config.yaml
d_model: 128
n_head: 2
n_kv_head: 2
head_dim: 64
vocab_size: 16384
norm_place: "peri"
qk_norm: false
tie_embeddings: false
parallel_block: false
init: "normal"
init_std_down: 0.0135
grad_clip: 2.0
warmup_steps: 263
Each number is 128 + 32 x the weight over its row's rms, rounded and kept within 0 to 255. Layers, rows and columns count from 0. Numbers have three digits each. The size before them is the row's rms in percent of the matrix's.

# q: layer 5 attention query, 128x128, rms 0.0654, rows 0-24, columns 0-127
# k: layer 5 attention key, 128x128, rms 0.0649, rows 0-23, columns 0-127
q0 095:134059156147108123151152153127094127132102137119113124147118155078092170139158088156134112103178187142088145197149178080139087150154118141110188110102117160133162191124121140142186138123079130155133088138073112116153134054114118104135141115070166154091143084145157044129073094165141156142137141083118167147103144120113119139133084151166167088111133103029117157159153070147128093184120
k0 086:179154090168103162067116128152086106159140143149155149076160110138073073156112114118169158163113142190108168077105108123087165151110099048164116140129138220109110088159066170114117115163152084129119085084148092142113133164118105157115145105148122068113116123126181148111110132164119143099155120108068104123177072156106159077118128086102075131155092176141128105086105087129177147131115
q1 099:128108050118136150124117145119070081180095095140095110099138115148091090201087142126160187182138140148150084090142102153108079219097087137139101100104139122148149131111210124132108143087140130123110077108207091139114129137168113147114156125128098132177169095206142114107118149095085088118105107175139162064142143101111134157151128114101092104128158065119122078167147150146169104105139
k1 088:087093163094107119122121114110114104175149150136150154108092096131080140117131110106157054116079149102117099130146129114161198125140122097151159129098136167159140190170123157113131123133078115124156136087101127174173132103100126078138164144177081076174128052067141179107123209122163147154138119120141102139089136082058131115150171083183121153085051174189163117103114126121142153084126
q2 097:125146157174104129108171092154114177192122159170113116125136122158143123135174059103086101166136182154110160110138041196096188118149136121097116085136115120123121173092140114138169202097147133138121138117098184102120125114165161124191072106188155137079129120126132152151109187145108156138144080126076173138128194123158130144121116182106127148159085101160100117141086117136126064112193
k2 092:099161065083119154172161138172113117078145122149093181108082104088129163098115120115148136137174156107090102131125160068083152178083133143164065155124150132115135130171132118155090063126096094139126120148164168176154137135146090108098108092126138099126107162114136201083146104166166056120130078178143142110201109152161125101100041097122118130171114165119168147103159157156144171079114
q3 083:108145073110172135081159125116170119119160152113165138152077087164173099172119167095043106163096120165122138099105101142131119149091097174139124083151135031117131134146132115138058115145096109127159155130171148041144201128114168155105121065145139182101104137104119118085160091143134107126101117134123130125107158128142163127090114166099144156216107180142103096090087163152134180103122
k3 099:103107182119120078133060144116142112134060139121123138112126100148112172134109096171147110064103088108147079125058086122165113124110146121114084169143127131121121100150107139118133105107094123115105152152153114188116070126123169095140142115152148133139100110031118184056196188130095095176124212072103112142107179160120157103140155108161154107096157164135177079113129147110123142064144
q4 095:104069101071148132140138096091172086092152142146124203109114129100190162159129174123114144156115106198141123070060157100142099138025117110158116140132133108119100126185116132141071075153082112117141137126148153052127170136116162146106144103099156110143112149128113117117115104064107097120110095148167115156120129166112140107178181091120111185167057135134128145123105198113140142070137
k4 096:098125121107170081092098058123184131138039118144119134107101172198117151095178152163139126103122092087171130108087119078184140134142161155124150177150117116090120160103155099119184147101087156141111097113127121191119101110126171089068130116116155154148119133046082138072138208152121124155123141121120128183146144132121168095135098122168105186101197132110178132135151115144110096086100
q5 084:107124125102086145171138097131074137165095112105117143116171144148127125098102178138138111150160130108140148130130156150098150127169126138147142006091144143141161122102131107151146200114198123172122086098149096149074122097154105089112173158091123113186176120129135095140110152174126120143088105132129212146105112119163143208112108057130143087052168126140062093087150114089150099144111
k5 095:181134120122123118080140121152176105124227186144151126141130137134129156110123151191149165045134134164074138097155156148145108112124066124150133166130152111084096081118102218091122156127073133137131127152078115067136179123130147166161076111115158135096128141178153112130104020097069125102121130104134133154149102152138136080093095163131132105168096159110103148126139138106132125193163
q6 087:156164149123129184087188111103118153160102089162151078144170082170118130138106169094072114128109118146102127098155097155072132121161123122170151066176151202111140098121127087137141119104113145092156114141141155139139127121118114100118090075140129108125122136131122161093114145081127120179067019170116160099140095184126135200087156155085094130137125097154105064057091123177163096114117
k6 083:108106109102134162112119143149124059090155137140214152139070085192151103104064113115096118125147116158156119077064204092134183134133077081166119109168187106093145090144137117132085124108090160126123129145124155034102171150134120126134166110108133132127096115115105161126080176106136118102134094096150102120124111152180195114078122117129180122147139151111140151149115124104145178075199
q7 084:131085133177148087142145056126134128154147117184155141108124092109137145150096110084070121141123069116176151104157115130083120094112117088123088151144174098090123160138164164118092139103146158119122126107152187127122080136077100181169190091107138156139163092120101179089118173073148140196084149073169208133091123134081132157164176081126150148114150155117128145141141109136160110086043
k7 087:137112171116133140181124159179112095123138169087126186082083134091120182111043128155142134116141107165167144113088112167144099161143115093145118129128116096114119084186127167088072116145099066117109127115131178107144197076127141134124135155133150121188161180122129125093106068150189094131063077178136095101138110159150172114079078116140137113172160173083174140099126152087144166093111
q8 101:150074118087180115054126146084104136149123120118186168134113106163110138097118168108132104126096083176145137126134126107128051101122126157157067122162160137139094106168164141138119090150134094110160157164084170126145155104090153186159127064108158119148166165120095134070129118123178103174088141136144152144138081227102123154126180113146089168095126223158098145111126117160101154080109
k8 108:034117123169159140150178113186141130127106116068196119114107166151144152114090086086099111089169106176154125112137182156143139195116166098169093137111141138044103202176124121137144152157138142148107106121148115130134172101147139124124146153167155132128171166127121155034125184156129105179109093133120090134105153129135183137153135123110139110115150158126175141080127140141074181058143
q9 113:163109138091129098146124126118120155095111115054121130129124117118119086154123216046097103120137116124131115113146102112064116086120133143136059093105141099106105142193114097092176111085113112103198116119123151149091140124096161125180176128100155134149085135056119143156118153100137156227143118154121195153137100167153105082144141127119119204122160177149135040118093149151096146129130
k9 096:073110114157137129149109105139092130128145134065145198147074139165136114092110130101147175135158127141148048072107121111165146149125200120133132147040131102134140130132116129166079120140123156119117107121178118115044137086129161107108138157123132131082204145061132178059123127173122136169079154158124085166148141126181171128085112055139117106106120158127130134158161100133118145058166
q10 092:161091116100158153101164118123119140126120114135115127095094148130125163146147134122178185142092075112138126122121113216201106151155143137135173145131159157104132153130149090057069129116114198138118107069167120139103126100193100171115091164122101112132092140132047112119170100068092095144184134115140137057142106069122088127105109086123125045126139122108118117064190108165125124084122
k10 097:153183083137124182127168132089109176111080134126177104150117084142141145111154185156193158093149137108098124172117110135124110118200098106116085154155130172150142124107129140092099154092119155128177162090080181105112134170092128214134154099060142213111152132148110054155097106113168090158122154125123111142089122124142069083108158114198124111161173090110123101143140104082132105131155
q11 096:113073068121164162169122148117134096157149049121137102194156165110155161118131122116139086165118118097172120122141157095101120143113167112170155096133137115176107223109132134134149143157137131101138134156144135094133099151112124143107164177167093149189200137169140102129159099080092090140181108161127173135108189156087155158148146085083119168123194210129104111117075136106186134107094
k11 096:164158104181076176169176165161092066134103111139099125073170125121103128123137089136131102099132185117142093137135174157159153139120141111128161193159102091133123160143019166100105177151157177067109115107109108164130178158133126159129136129172117137104089165136168057100145113113157140128130138088072110105142118099169084133106085159140111106143125187166105127118224129100153143133142
q12 089:180146155118141164118149130119124137123151135116121187056103129141128107109107132154144121116166082184113129135146111171131135060115099134099127118107112173118106122107129128144178137183132152180124155190136164151108131059138132031109138154118068051140142097132080138091146127170147138131074102095156131105173156118172106141114086152100140153091133130074105122041145154153044103207133
k12 090:131133143086183145030139199110086142046093086137159094183159093133089107057163123117111107134121105075102098088131131117121091105143137144139183149100185134094096110145086096138103203137144121139117128209155111137124120097163106150127196103132148127160155160143148180144100179089106143096112156175127118151152165121113121146135188129131107135121110110124117077118117175138095088065142
q13 094:122142128129079088165160080157124161136102140145073152130092157094093143147132158130111112125144156083086162104142162114092136138095101147077104125094119129139206038072133172154138143177148202128149198148095168116124135193157064124119180121111088128134143164173142128126155130121101114125142107103130108125170088069159134161118069151159156136122061113144173126154181203123169151150159
k13 118:144166120123110087105105122117085080131086111107135086177207112120113132083144129128100110144078170136148156179171109123153148058112082160080103067136103156155159112109098117157151140183179172125167150108169093167153128121147049146070148155060089145116090101086179090136170129113080115118133129132094171151122081074142100147135128113141103137125148068129122143164201154120140105180116
q14 119:084172118113094148078132148110119127176081132142091109112149176119092160095197086133115171108122124089115153160144138120169129078124101141097140156090082191185133120078089106129128146124127165165084184121070088145066120123140068121082120167111088111103119126201168149148124157159125162098165164120102141145163142069162144123093110147164121033086158070118119163099155133144146094154148
k14 088:123160130179130075075148122101145040184164127160066140113188169117156116157167111137137118151090144116123090174197098167106070123219122103085167117158118133196123182124108105165126187118069158124074131095139127130145126139129113205117148138158095149111131090115123135109100098084114146126162136125120066131118095130154154118079132149139148160128166078098157088124086106148148083121154
q15 107:154097131146095119112165140226154184097105085136113116159115163188158120195130078151108142150141135112102154131099117091184158144167124094096124147118108108135198131162116206142140149080100105157135185104148174049131114118115128191086104122194147126140144146144051098137140114099130110145113124135104122103098142130094189135095106090154128174117107118127101167054111096095111102179098
k15 096:150137178130134131137107105201131133095125108199109124136144174101158117165150186126140094082154114179147088156107077203093137103166132101139120175112121114093104083176111125121145161152106122122155105073142129087126109124141109163141058167143126121145131105095157131096138118159198096153172152135034104185127130191115156088104111202167161115123168130068137121125127160144102186081110
q16 111:152131096080121061137129106189122183132135145105143162127100103053124063113093141091155105137138151142163102099128087102128122082107120142147107072162148097038093160162155045056111092129066111108170057073149141063123142102130129080129077122152176171143101132058094114101113133134173110165148174132123147136159132129113145119135117102129136184150144142127100075102124155128116129117123
k16 089:115105175144156150117181193190119091111103097087110073146147116158069124114103107154144098153121175124141123068110138142140135137054108113141160152121163179142185216085158128157115089097140150123122146158140109160140132121190135086128132127153140063145116113162090061130139135126119156097099133056136165125155123137109122176122080103138106057137137122100041209145140126129100089147140
q17 106:094145068130119120143130118071161051139121099167165136069095112186133172111142129116118124208128127149161095119168153133161056138155106150101139145177137123136111180077138131144105197128175184165116124084089073131140200128130129110120024122149150122137126150105150135096145080094156092117171087148097120121084113158111087166119066079147114146116092122132123145151162087099148164126136
k17 076:122161164098113127085196166096147176157095109116162091136143148150147166067105112172192156098186107087053122121191109133144093171143048129138186124168095123103080133122117116158123097069112127111151140133082132157146110130073151168138080055140116085126158167143147105182150130130112110136157138163136113096077155114140113098170089069151133124055136083128121116167153119099118143117096
q18 101:161072146135125133106150150132155135156120086160034095135126079127186143176142160133094172104201102097136085110132152163110160148136141133176087086121146054124153176173109146094168168075126112143051061105160122090117095099136141144068087114118135126124071114159140118073133140093159149093118109091161140089157116125143163099133154133154056130139084139132141106090105181133125148110071
k18 088:119103188076107174162089184142110093089137139116089136081042126116159084131108131116099134121130142149122173146077132057107134117133110150137138135120058181233138073146095124069109162106185170122113108173114103106140137117130144141126081134159114134137104153182155076143140133146185065105116121058136192145088138186138163144104164139131115131096147119136114136078152117121151148088147
q19 113:148148166135147176041097085172127199116165156072119136092108110143083059067131160127128149149139103062159121116103085131130145067125142099122145173057136161122162113097137112087106095127155113131161135191135135182108095109139131091159154053077131139092060140066105110167084140161131165148119158117129154120135114137121150154159101133142114132092084152122132110081065153157078136106142
k19 106:112119119168184161146145129195123117070147142130165169083095098126112074114126099089103163114169055128137122055137139155128046128114088123153140177115147197103203097134147122118138119145156121118129184135148146129103088113109131097096182085144120093125126137112103166124143153110147143191057177124162111185143145135121157174138127114122137094142086096127155117111094055199166169165162
q20 103:089051072137072204158129099143092097124145175116084076126121154160087154147140104182102170135145161125119167141127147150111139121118141169128091150122175115141198109122116123098136130141084128032113130105129116126153118099148156168033124130115161123090147138193101152061133103046090158184124116132119134117141129149106085139132153112114096135168066167150106126124126124066108176113139
k20 106:122123101086070094139087139167073155136080214182169119172063187087096149129129102102162171126141171144132177119088165117137144108165146183088174078168105076148150099086121151131088107136142160133131121105125082152123128138145125142162084112099085133118082107116145067135134151108129099145110111182050089135106129127117119062128115093202156110155135142152107120129169094131189135167140
q21 091:081133098117056168117111139157080079134135095144122096089041131157115096127063146129113180161119148098091141111121141141181156080178125107165077156097145176146147111154168173110074150137151123129128148122178097153140097126112167147120086108141105065156144151103035142108157120113139080117156128142150178172147146145168077126073097122165068079099130130091095140093135133124157169179112
k21 093:160168099115176133115147159181088099121101137123128127114131194121124124121160095100149099050155106124142120150130145127146101098167148150161096134159095143107090105140124169173088128127150164231158074162116094161147122154112132173147097121113109100108158175145101075113085070156164114134073158145000120149115134163121148071145124124108156097139105111124152064117098093158162153117146
q22 106:131172157175108118085136149092129117111125127151132119122127086186105145078139124081160112150102091146149151075141156142135104169156116081128160137099129138078185113093127176180098120129170157151137239157102138127167133118052111137139123057106111156097161154152122150157061061119137112112138081081130112090113111173046132117114127119145107161113048134146126102167154090065101156128129
k22 098:143123120096097091172166106141108151142092146141166159067104116138180189128141157084155145149123123114152148118120137148186093067138095135159137075160169154089094168192073135136125105149149098086175088096123205132118151137093168121131119127127172107126150132079139168144075162162074123144167114111113156151120108132096164113183195093132177111112103175180185092105160159094100171169081
q23 094:073115102128116119055100113114110103110166140130077134067127149068144116108134149131114064161152069090144108113057124158136191113115100110061123096118162143159181069117140096096104144160107155189137095165152132177116120163130147080141133154171152134174155205120124138150162171123120179125141147115134054145142108161146128133052102085176132136178076116129124168166142137121120080113149
k23 097:134155149080092170081106135106161135102156198184116180124127140125067101098120172141143138104145096130133123161140139096158086119140116118103160188093121189116103097130139157086060150154121104149129116164138148145111089111156040171130105079152168103127125104122126117190108137149158155132149129125139083145115051149120135095158135088121117164107088055035161102112178123145196089159148
q24 091:126111148126125160176087104214140174161169163144130128154130117108138160130136068154182136134156135115127156120142210109117158158096112118161114154073112141083139071118152161126173073124086097121158142100084137130200141129093126164127138153138146039115156120106064125113115174160142118147084211103129069116110100091072128120067119158113185070138113132082140129132104133156072138125143